python train.py --hidden_size=384 --num_attention_heads=9 --hidden_act="gelu" --norm_eps=1e-06 --rope_fraction=1.0 --init_std_up=0.0194 --optimizer="muon" --max_grad_norm=0.5
Each number is 128 + 24 x the weight over its row's rms, rounded and kept within 0 to 255. Layers, rows and columns count from 0. Numbers have three digits each. The size before them is the row's rms in percent of the matrix's.

# up: layer 7 MLP up, 1536x384, rms 0.0542, rows 1450-1481, columns 192-287
# down: layer 7 MLP down (transposed), 1536x384, rms 0.0289, rows 1450-1481, columns 192-287
up1450 104:129129137169163168145138130138112139123089128161127158133119175163105151115109116133155109107155117112074112082124114164136158156097105125138115148134214130158141151124087137091144130144124155139144119127130123145128113116116140149108118148130135108141124150083121120152138143072138136149
down1450 103:108118129075117137154111126132134138151151115149133089125115129144117117142126110096129144145154123161186143134118148140124107132152107142092121129132110096133094068128169105152108124148155105078123123109131142118131178142132133101117168126153093137142128115137118145133103105171143107176
up1451 089:109139140176138113166142174141158123137181187081115164117078129154129107150117143175105142132098130129115153138128084134141128138115149151180106101119117135102104136130152112092092103156136142186153112092118134098121123137112112138162118108095135084127154147165104110128112154129104142140
down1451 089:114141137087090087126112102134069123149094162128134085118129135144121153122140088098131127150157129086109121137141151135114133109121128148102155162140094119099101132126090146155159126124128113124159122166125142121116144097151123126128112132097146137152148117146138156110117128088190137123
up1452 024:140127111123086115148149154179121155157117159113114127129131116124128096165133121133119103120112166114130146145104136137122167156138130117138128116141119134129103124096142167089156134155175119114141127106124136200149130148152116110103132117112084179110137181145174131122160134095153119099
down1452 027:109104133134134114110072119095157122076107128136146103169108138067098143103121116138108134121120101108111084124134133152138064107148108113136116126136120131132137113156128135135074155112105155121131118147123130115124148100096152141130129129135153089126115103113125100110115123141095145135
up1453 088:152113107137153132177151124103079114143116152136125129112123144140080086162114132084172085150121130153112110130122093117108118156094148101158126096129148119156153121150080162148117128092139094157121157145153133110119144118157153129151146173125132139135118155128071094096156152147142113112
down1453 089:128131131139083137105138109119149127102141185144120058124113138107122121111081095147132095178151124125149118137137137141129101092161130144131119129159099089119101105138154113118123099084142099072125108068110110151143119105144156171128103145127113127152136092184103132165120173149135127132
up1454 114:109149130146131120161122096102116153118157136143126133077134072136134123096103160167111138104114159148102130147123140151087111126107173161117121089136154153133124117125149151115099130115141121136123103113138133132137129156123161149148166140139141122126166111108092089136099148082102143151
down1454 110:106101101137101092136157119122142140180113149166133143125086173077133129119166069133136122124120061125167087135121105157155103132132136110152138154145121129150117149073156109144154140118099105116111151122136122097152069107104136111120120144107123139116123135089199125116142114129153154120
up1455 102:164111140113151120140136097131101163126167159157132100122128110115129155109134146154118163113124145118140109072118100090142142077134160156135117126134105071088165087137088067140136138144113142150123126120127137154121122109133135120103148112137133097120147111107162149131129184101130144143
down1455 099:133095107134143120098163074087120076121141161159156157115099156114110167114122109108164113140129141132121135178066095132103128110118110146117133123138133147156173089134129125111102107142134127125126122122130120084152131095134117140126128120115112108167102148129178137113164089164156117114
up1456 116:088166109116096138137137120114107124101147089158110112111123155151132139133087129146095109097159146092124153127184124139122124130112104168087119158122128120118111141125170100091132155117149124126112088104113122102143123153094143111154149125141113152165131172107107120133176137081132137165
down1456 115:151129100160146107114092150153157108110171139164110142119148119087125138157169134163154129109140152172131128150144079157118182124103115083101089127133131136112117095152090121110166138160120115116140112127151166083127106169110121130091150122159103104082100086159131146136115148076111166142
up1457 108:086105172135102125081127138090151100108122114119095137085164100136135156117166153128157181141142082128132148111118138095134144117156133159188161146068157147140153142128105178120142126147098146164109096121144091095157140141131133117096120131119154106162136157130130106153139135138141134148
down1457 108:127202072113142094147161110147157129131171140140143146124138143085167135112107149117102141135125145115170146150086122166152125123091132122090155090170128097135152057129104158112111099147105130102152108142146123147128110118136159133138116133159099135142118128094173107151131149125146133080
up1458 096:089158107116116104136101157160093138142094061144116119166102120118116126151120112163146133142171090145166146141170104125148137108124154072124159096137154156140121160121121136150124068106093088117118115131136136167140141147106122098113126154117101107151139129114137128156141099136171144117
down1458 093:180162146105129120147110101127096127136105158127153117146073138153134113104118157122085123153138121114101126139133119111161094174119111153166140117123096107130133120074096166104156136118197120110147108140067118117128131115173106122111110164087146142114136101133135154134126128108154172128
up1459 110:143095148119174087102115158109126123157103121147107159140146142099106204129124169179125122112113155124140175088126133133130166148174164136117129107135134123109125104110084159134130092120128130097112161118137154153113125137097104108109122117143115149116171124099148171120115105135145113146
down1459 113:109103114139143130152111126106090098153159136094132161120104131105125172120100102108143139097126104156110132153153175098157153161123116142146149138146101112124100182121140142169167160109122149148123114146107126143115163134133127127150107198122109133080139121129110165141139116111111147154
up1460 110:177126139100114131114116111120146123085147112156119105141159112137138183171162166088165153151130137142115070149123109174134163073133142173098123148158108150115069142151118117112091197155166126120172154155135118140125114155141090123113146143129128153110114095158123116120143088115181152114
down1460 113:127123114093110127122128150129085112080134115127147159142132111111155108099123160119126146141140101167068154109083141112133148081087124148113106079173141124112123094111124121132149093092135146153140103111092128126129123133127127085112141104107121138121175104145164120114118133153156131143
up1461 096:165148139097192109100085131161087119142164130122138147115110161176134151169110154124110127133106132082153104118119143106133103119092120154164129123147166186159165126138106123138129109103167129134107102121118092144125109138194087133105109101085129103101138135139137115159158114149138112122
down1461 094:153116126141122161128155182110175106135146124183141087121151124083156093146101118128103122135128101168096108172092143169120136127169089143091152133100116123168129106128139124165137154163121105118110143190087137115182163134138115169118118159159145170148095132133123120128121139132125117165
up1462 108:115113078153154142120122132144134110113167107118121120142131098193155154132169128118131153097152124106089149124127144113142134107122095110140103137067169150140083132139133088113132132131151123119123091139101124123121101115104113106139133164102120127137146110155101104152180137097141105126
down1462 106:133114130128134132132104131144151144135120138141112117132140131088159143117105124115105134114146172102133121137142120141107136153086158168161139113108111166120102138085134151134161096088145148123073157100117117153091120102136158107115156121099181122152123118161137093118143089160167175127
up1463 111:156131150146149158100169171132119171121088128117094123097147123120123118168179138092127099114123141118087117120121138165128089120097204155141139127139139115102124076143136142125101099129101107116126144108141149120132104122079110110119153113102143142107120091168127159099149118120116138123
down1463 120:107118092129128125126119067137129116143151145123107144127107098131122087087060143122102103139086120140197139132132121134116160127146123113147117105088103150179147167108086136157164122117133149158117142149121125121113191135172132110131117168183117125147143170067128099170124139124137103134
up1464 104:087123120080132164149117069113109095138113133143126096157157079139104106117107163092100113128085122131144160134150126132115139120112138108167168110109166129135128119129092114156143121168138104101094116171143155142148108129122120085130154124123137125179123180109158150128131102138116158136
down1464 101:177137133111117131105144186095128124126133138142073122137108158098130189176130088131119127107123117125102132104115112141136122110149173111107119149091110148122154093138123107126142109070131127121167156103105163122095132107116144124134140152134122122124098106115084083139161145139166107095
up1465 110:115153150141103120156123117110146091106117138133126100146104124169123121090135083130113117110137144150164119169143102163126136102111132129153150153134102127104129129104138168150098161069106153118152119143110150136117116121158142154146168127083165131104115122142117090155125163121143109161
down1465 112:123139131164117114116097159117094092095153114142136126127142136138118142115105150150141129121117135171130104165120136171140191130152147117110135135106116114100109100200101102132130163095120111152110130098130159138083149091125146142145116127116092106164166142126155178120135157123096129119
up1466 133:133123139091120097118099126112165188173145117098110104110133143164149087084110141137098111119121132148126167117134103123089107143140120121101138135091087126109082108119153151119128148156151149100118141127124130136155119130114123148165136136130104146107130113099132139050126110134115134167
down1466 127:109085117130096123125098117132163088117134115118130106119114128141085106127119132142108139086136113133109151124118152113149129096095158102103112107087090095098085116095119115183160151124114136136124124137125106090105119111139093142114112117152117120091138100128120123097151141106171118149
up1467 110:149133129159138141139097124156157153100132078113151141109130147120127126131155141100161162155113151152140160124148161137148141147147164153138088152117156170143153129195036076123114157131148180167060154131151102135108112110145107143165115154137118133133126149122138096136102118122180134093
down1467 111:103119094135116141152148109115111097089121111154139103110113137082112118157144102131118151143125116158132160126116140103176155130121097125111155128129125085106154157135134083119129130138149163090129114133108110137126147121116151141122072140113153104079112129110132156107191133077126133134
up1468 117:161160153123099149123128123152115140164160165118115154152146123118166124158128107112167154085142159197127124095125144189146162120101185108115139086149167122114151125089106111118140137126076154100164124118128106116163119133145160127080134124116112102125088108163131144140111114137168141110
down1468 107:119126105107157108129153130109171135109123090132138108103099100110063108134146128122096094190137103084111124110102125083146089140175091161163136157108112135141109096149152124158122126120169119125142140155154152112096123107081096187159119126121156152148161139140111106100129147128079099137
up1469 100:072095131174101127102110163147117104126128136140135125159167121088114133135113095098115097166160139116130100147128154162105118115134145107163129125111113107093121106151181103139117125180108160100135104122086118091149111141116152114147126076139091140106128162112146181110099169130161135136
down1469 095:171104139090118129124125097115128108121168152149120123126113140166134142096144115152138154157144114129132133133144076104143149151138135163117149089074130142142119130143062143157174109127140154133149166121134107108126124120162153090125127186114131107135144159126161131148177082142138141175
up1470 089:124095081161141138140125144153122105128121149138123104123146158153115144110160119170105119093152152154123101085139117131121169120108148114121127152167129114121155138144150127150166102119120161094127116139092126156160152106095144153151145135109158115130143122112075115124130120099113115115
down1470 086:106149150091135166097113092133072131129130123097159141103154120171120164105169150090149169100132155121127131177137117093153168095139091145118122125132151137144121132077139127183117143135111150088093109133127105134125181126115164138120097118090126113112165128149185116167100132167183110183
up1471 081:165106090105127169154149120137155132125140185107152124147142113108138117131128153092142120154152104111156110149176148148126065106142153124091133091146137119127135147125103090107145135119128148135127116155096109135129132150102093116138097144098091172085127151113182103138134146096139152104
down1471 076:075128138155127091118116133101128122150106069155109135110121158134149168147133140165141128105133141141129115095089139146125206131124136126160119132124130119106080115114138150105111095160103128116142142112168120107152135163127177124124148136162132097171123151154116109111084104148125146121
up1472 101:102132086125130133134125135137151099113112103136149109171141116139113152115117116122081125091137161071145101139108159164120093154114153090150115119150154157090113139086104133147128125162132126153152141110142134121142125193119152102117151123139131149191124131185165139125096145150134124114
down1472 107:132140150130131089135143154157107141107110132171124165117116114142155112114147116102105131178138153149113111151115156109191157120157134162131122127151131127111156135148186107142158089121078109153151151138149103159166139129133131141159119148151082116123141135125107149121147135081091104087
up1473 114:120117152128134123115115133154084141124111141145121133130127075120091119106141110174121143105179150119154127134150120103149128137129100140125147130134083124162095147113135075133148157114103132127140100119138157122097145150138136080112135139164147104145118115099138121115118116108143098126
down1473 113:095156148123141102122167126113113114158169106113103114113118095152134131132145107141151102120105107147135155112146150110119110157170117131112140107097153136127131154136166119155126102166095112116183145138171161152130161149176108136157119107105103140114128138137132170112158131117138084120
up1474 111:105146130165116140119133103122124087122158206111129133110136090125175146159150140109139096111166119096169190162109112109098158095105120142152128141144086197161128106090125119127147125104165142134123132139127106165157138112132150105145105172139154103135131125113111114104169157137097145090
down1474 108:102140123122120168133144174140134161152105121134144151142132125149098177151121096136082137161156140127134130106155117137134150107102095131118121159146139127092144078123132106131113104110083127100138129139122111074149129159102118164126133088178099168147124166131101115127118142124151119159
up1475 095:104152140114110151156086161126171163148105126117117133141150145154121170156123133159116159118130139180152148087115115166136120132167156136129129101110118121129152129130138088155081121108167147135163103117111144136130117131100110095160136092149121140116112147121118147098133124120116136108
down1475 087:149092111107138097099158136132105147162137139091107169112121130161120087128146095073146093164148093091165130156071152111144119122118077161190102166123125113118110113119094156110110132111101117140106110126151149121129138092124140138157115156146142080153111140142155121099057155109111119129
up1476 098:138157171081136134118093160153089136160092129164129092124149128121090140146112120158182139106144129128141113143132121124109107138119125166121128132115112098108151104147187137146151141104113140071137127113101134160132162140109157126113109107110150146150101164121161109127123176128084137121
down1476 093:126126133104111123185141153131103154152130137146117129130141164090127143145109106138166097114120127121175138141155138162127132113121115105120150105144119119122120136140106125093120140154088146122102112127201137145135126155129101122186122131133123164091127173130085111135136109129112146092
up1477 098:143149146153107144116075085148126094146156133139134163152144138102158137152137088133137146079144117143143149107116121135093174087109135169152111122136167153106123077114100118163126135070113174107159105127143108171129178126133148114103148117122121134094081132133135146086121136128142123169
down1477 102:120087135140142104114152128093169106089119097142147121082147104126134170114108109135133141179156148139096103140100123110140132101107161157110130090098145173156122119160158099156149105130183131123081151161169078146159110120148118162126072133125133154165169128129102090142156104157124163143
up1478 101:098117115162173108101145097122129128163124141075108129153136135148140084135138159115098127140115130155087179128083125170074120115131107153128118131144140120108146128132122130132163131164118175112162165147122103117133135155169088135172130117153143125177189155148122124145163118099129141108
down1478 101:124127109123096097178123178136124125134151131153130117151099106138124158160148143164122145129120098159162158109147136108132130176142106128094108114148128153108153080123183140127115126053127143171127091115110088119167099118127117103112127135116146151145099129122161088150138131104121109121
up1479 099:156081167101136123152115113140098122147162121090127081142150157150096140137160134133124085096141145135147125117131150112116114115133164150143113129138109126152129096135108125158141130096135136111135133081173122135101148137161104155098132087124188102124123168092146155141138150113140175139
down1479 098:129170135119107105089123121112117164104109118183149110115100113123136138098116107090157132128171060133176121115104123130141122107115065101145105162095195120089106132142129149143058161109099133117104092153151150148122110150099075154132125122152117121106115098136105081127143148157145136114
up1480 113:161107138114130134103101132125144172117090164143122178144168123158114110145119122156133159105181127119143111081117149098118153151132108088147163114114122134132127149175120095133153111094098124136129118107114118148126151149091170159135110118143121107117157129139102103084172085150091127125
down1480 105:136147103140129111164172117111113107090107094137126110101146111099115142107133120111164112127102142110127183115139059121166141091157125123125140111128115140140147153121135112106117087142150117153148136116175140114122085097149113136142134135142126132146126172107134140109128199141134131102
up1481 078:076135072137123100156128140124129112185126137154151128120145106118145157115130139122122130104151118129162117131100120150135133157131137122101122167123161096123153105140160125137185144122149112097146141149145178153116145125166139143168149079126119165103134164140122133118115131117114145128
down1481 081:158106131159120132116089109107126119139133137106173146124123119123152124098103093165108154099144148097086147096115131142157100122147164117137129143132096096124132156139066107126104143119089185128048079163136126084143105139118158143127124143117147140160126101146113143100136136145151127141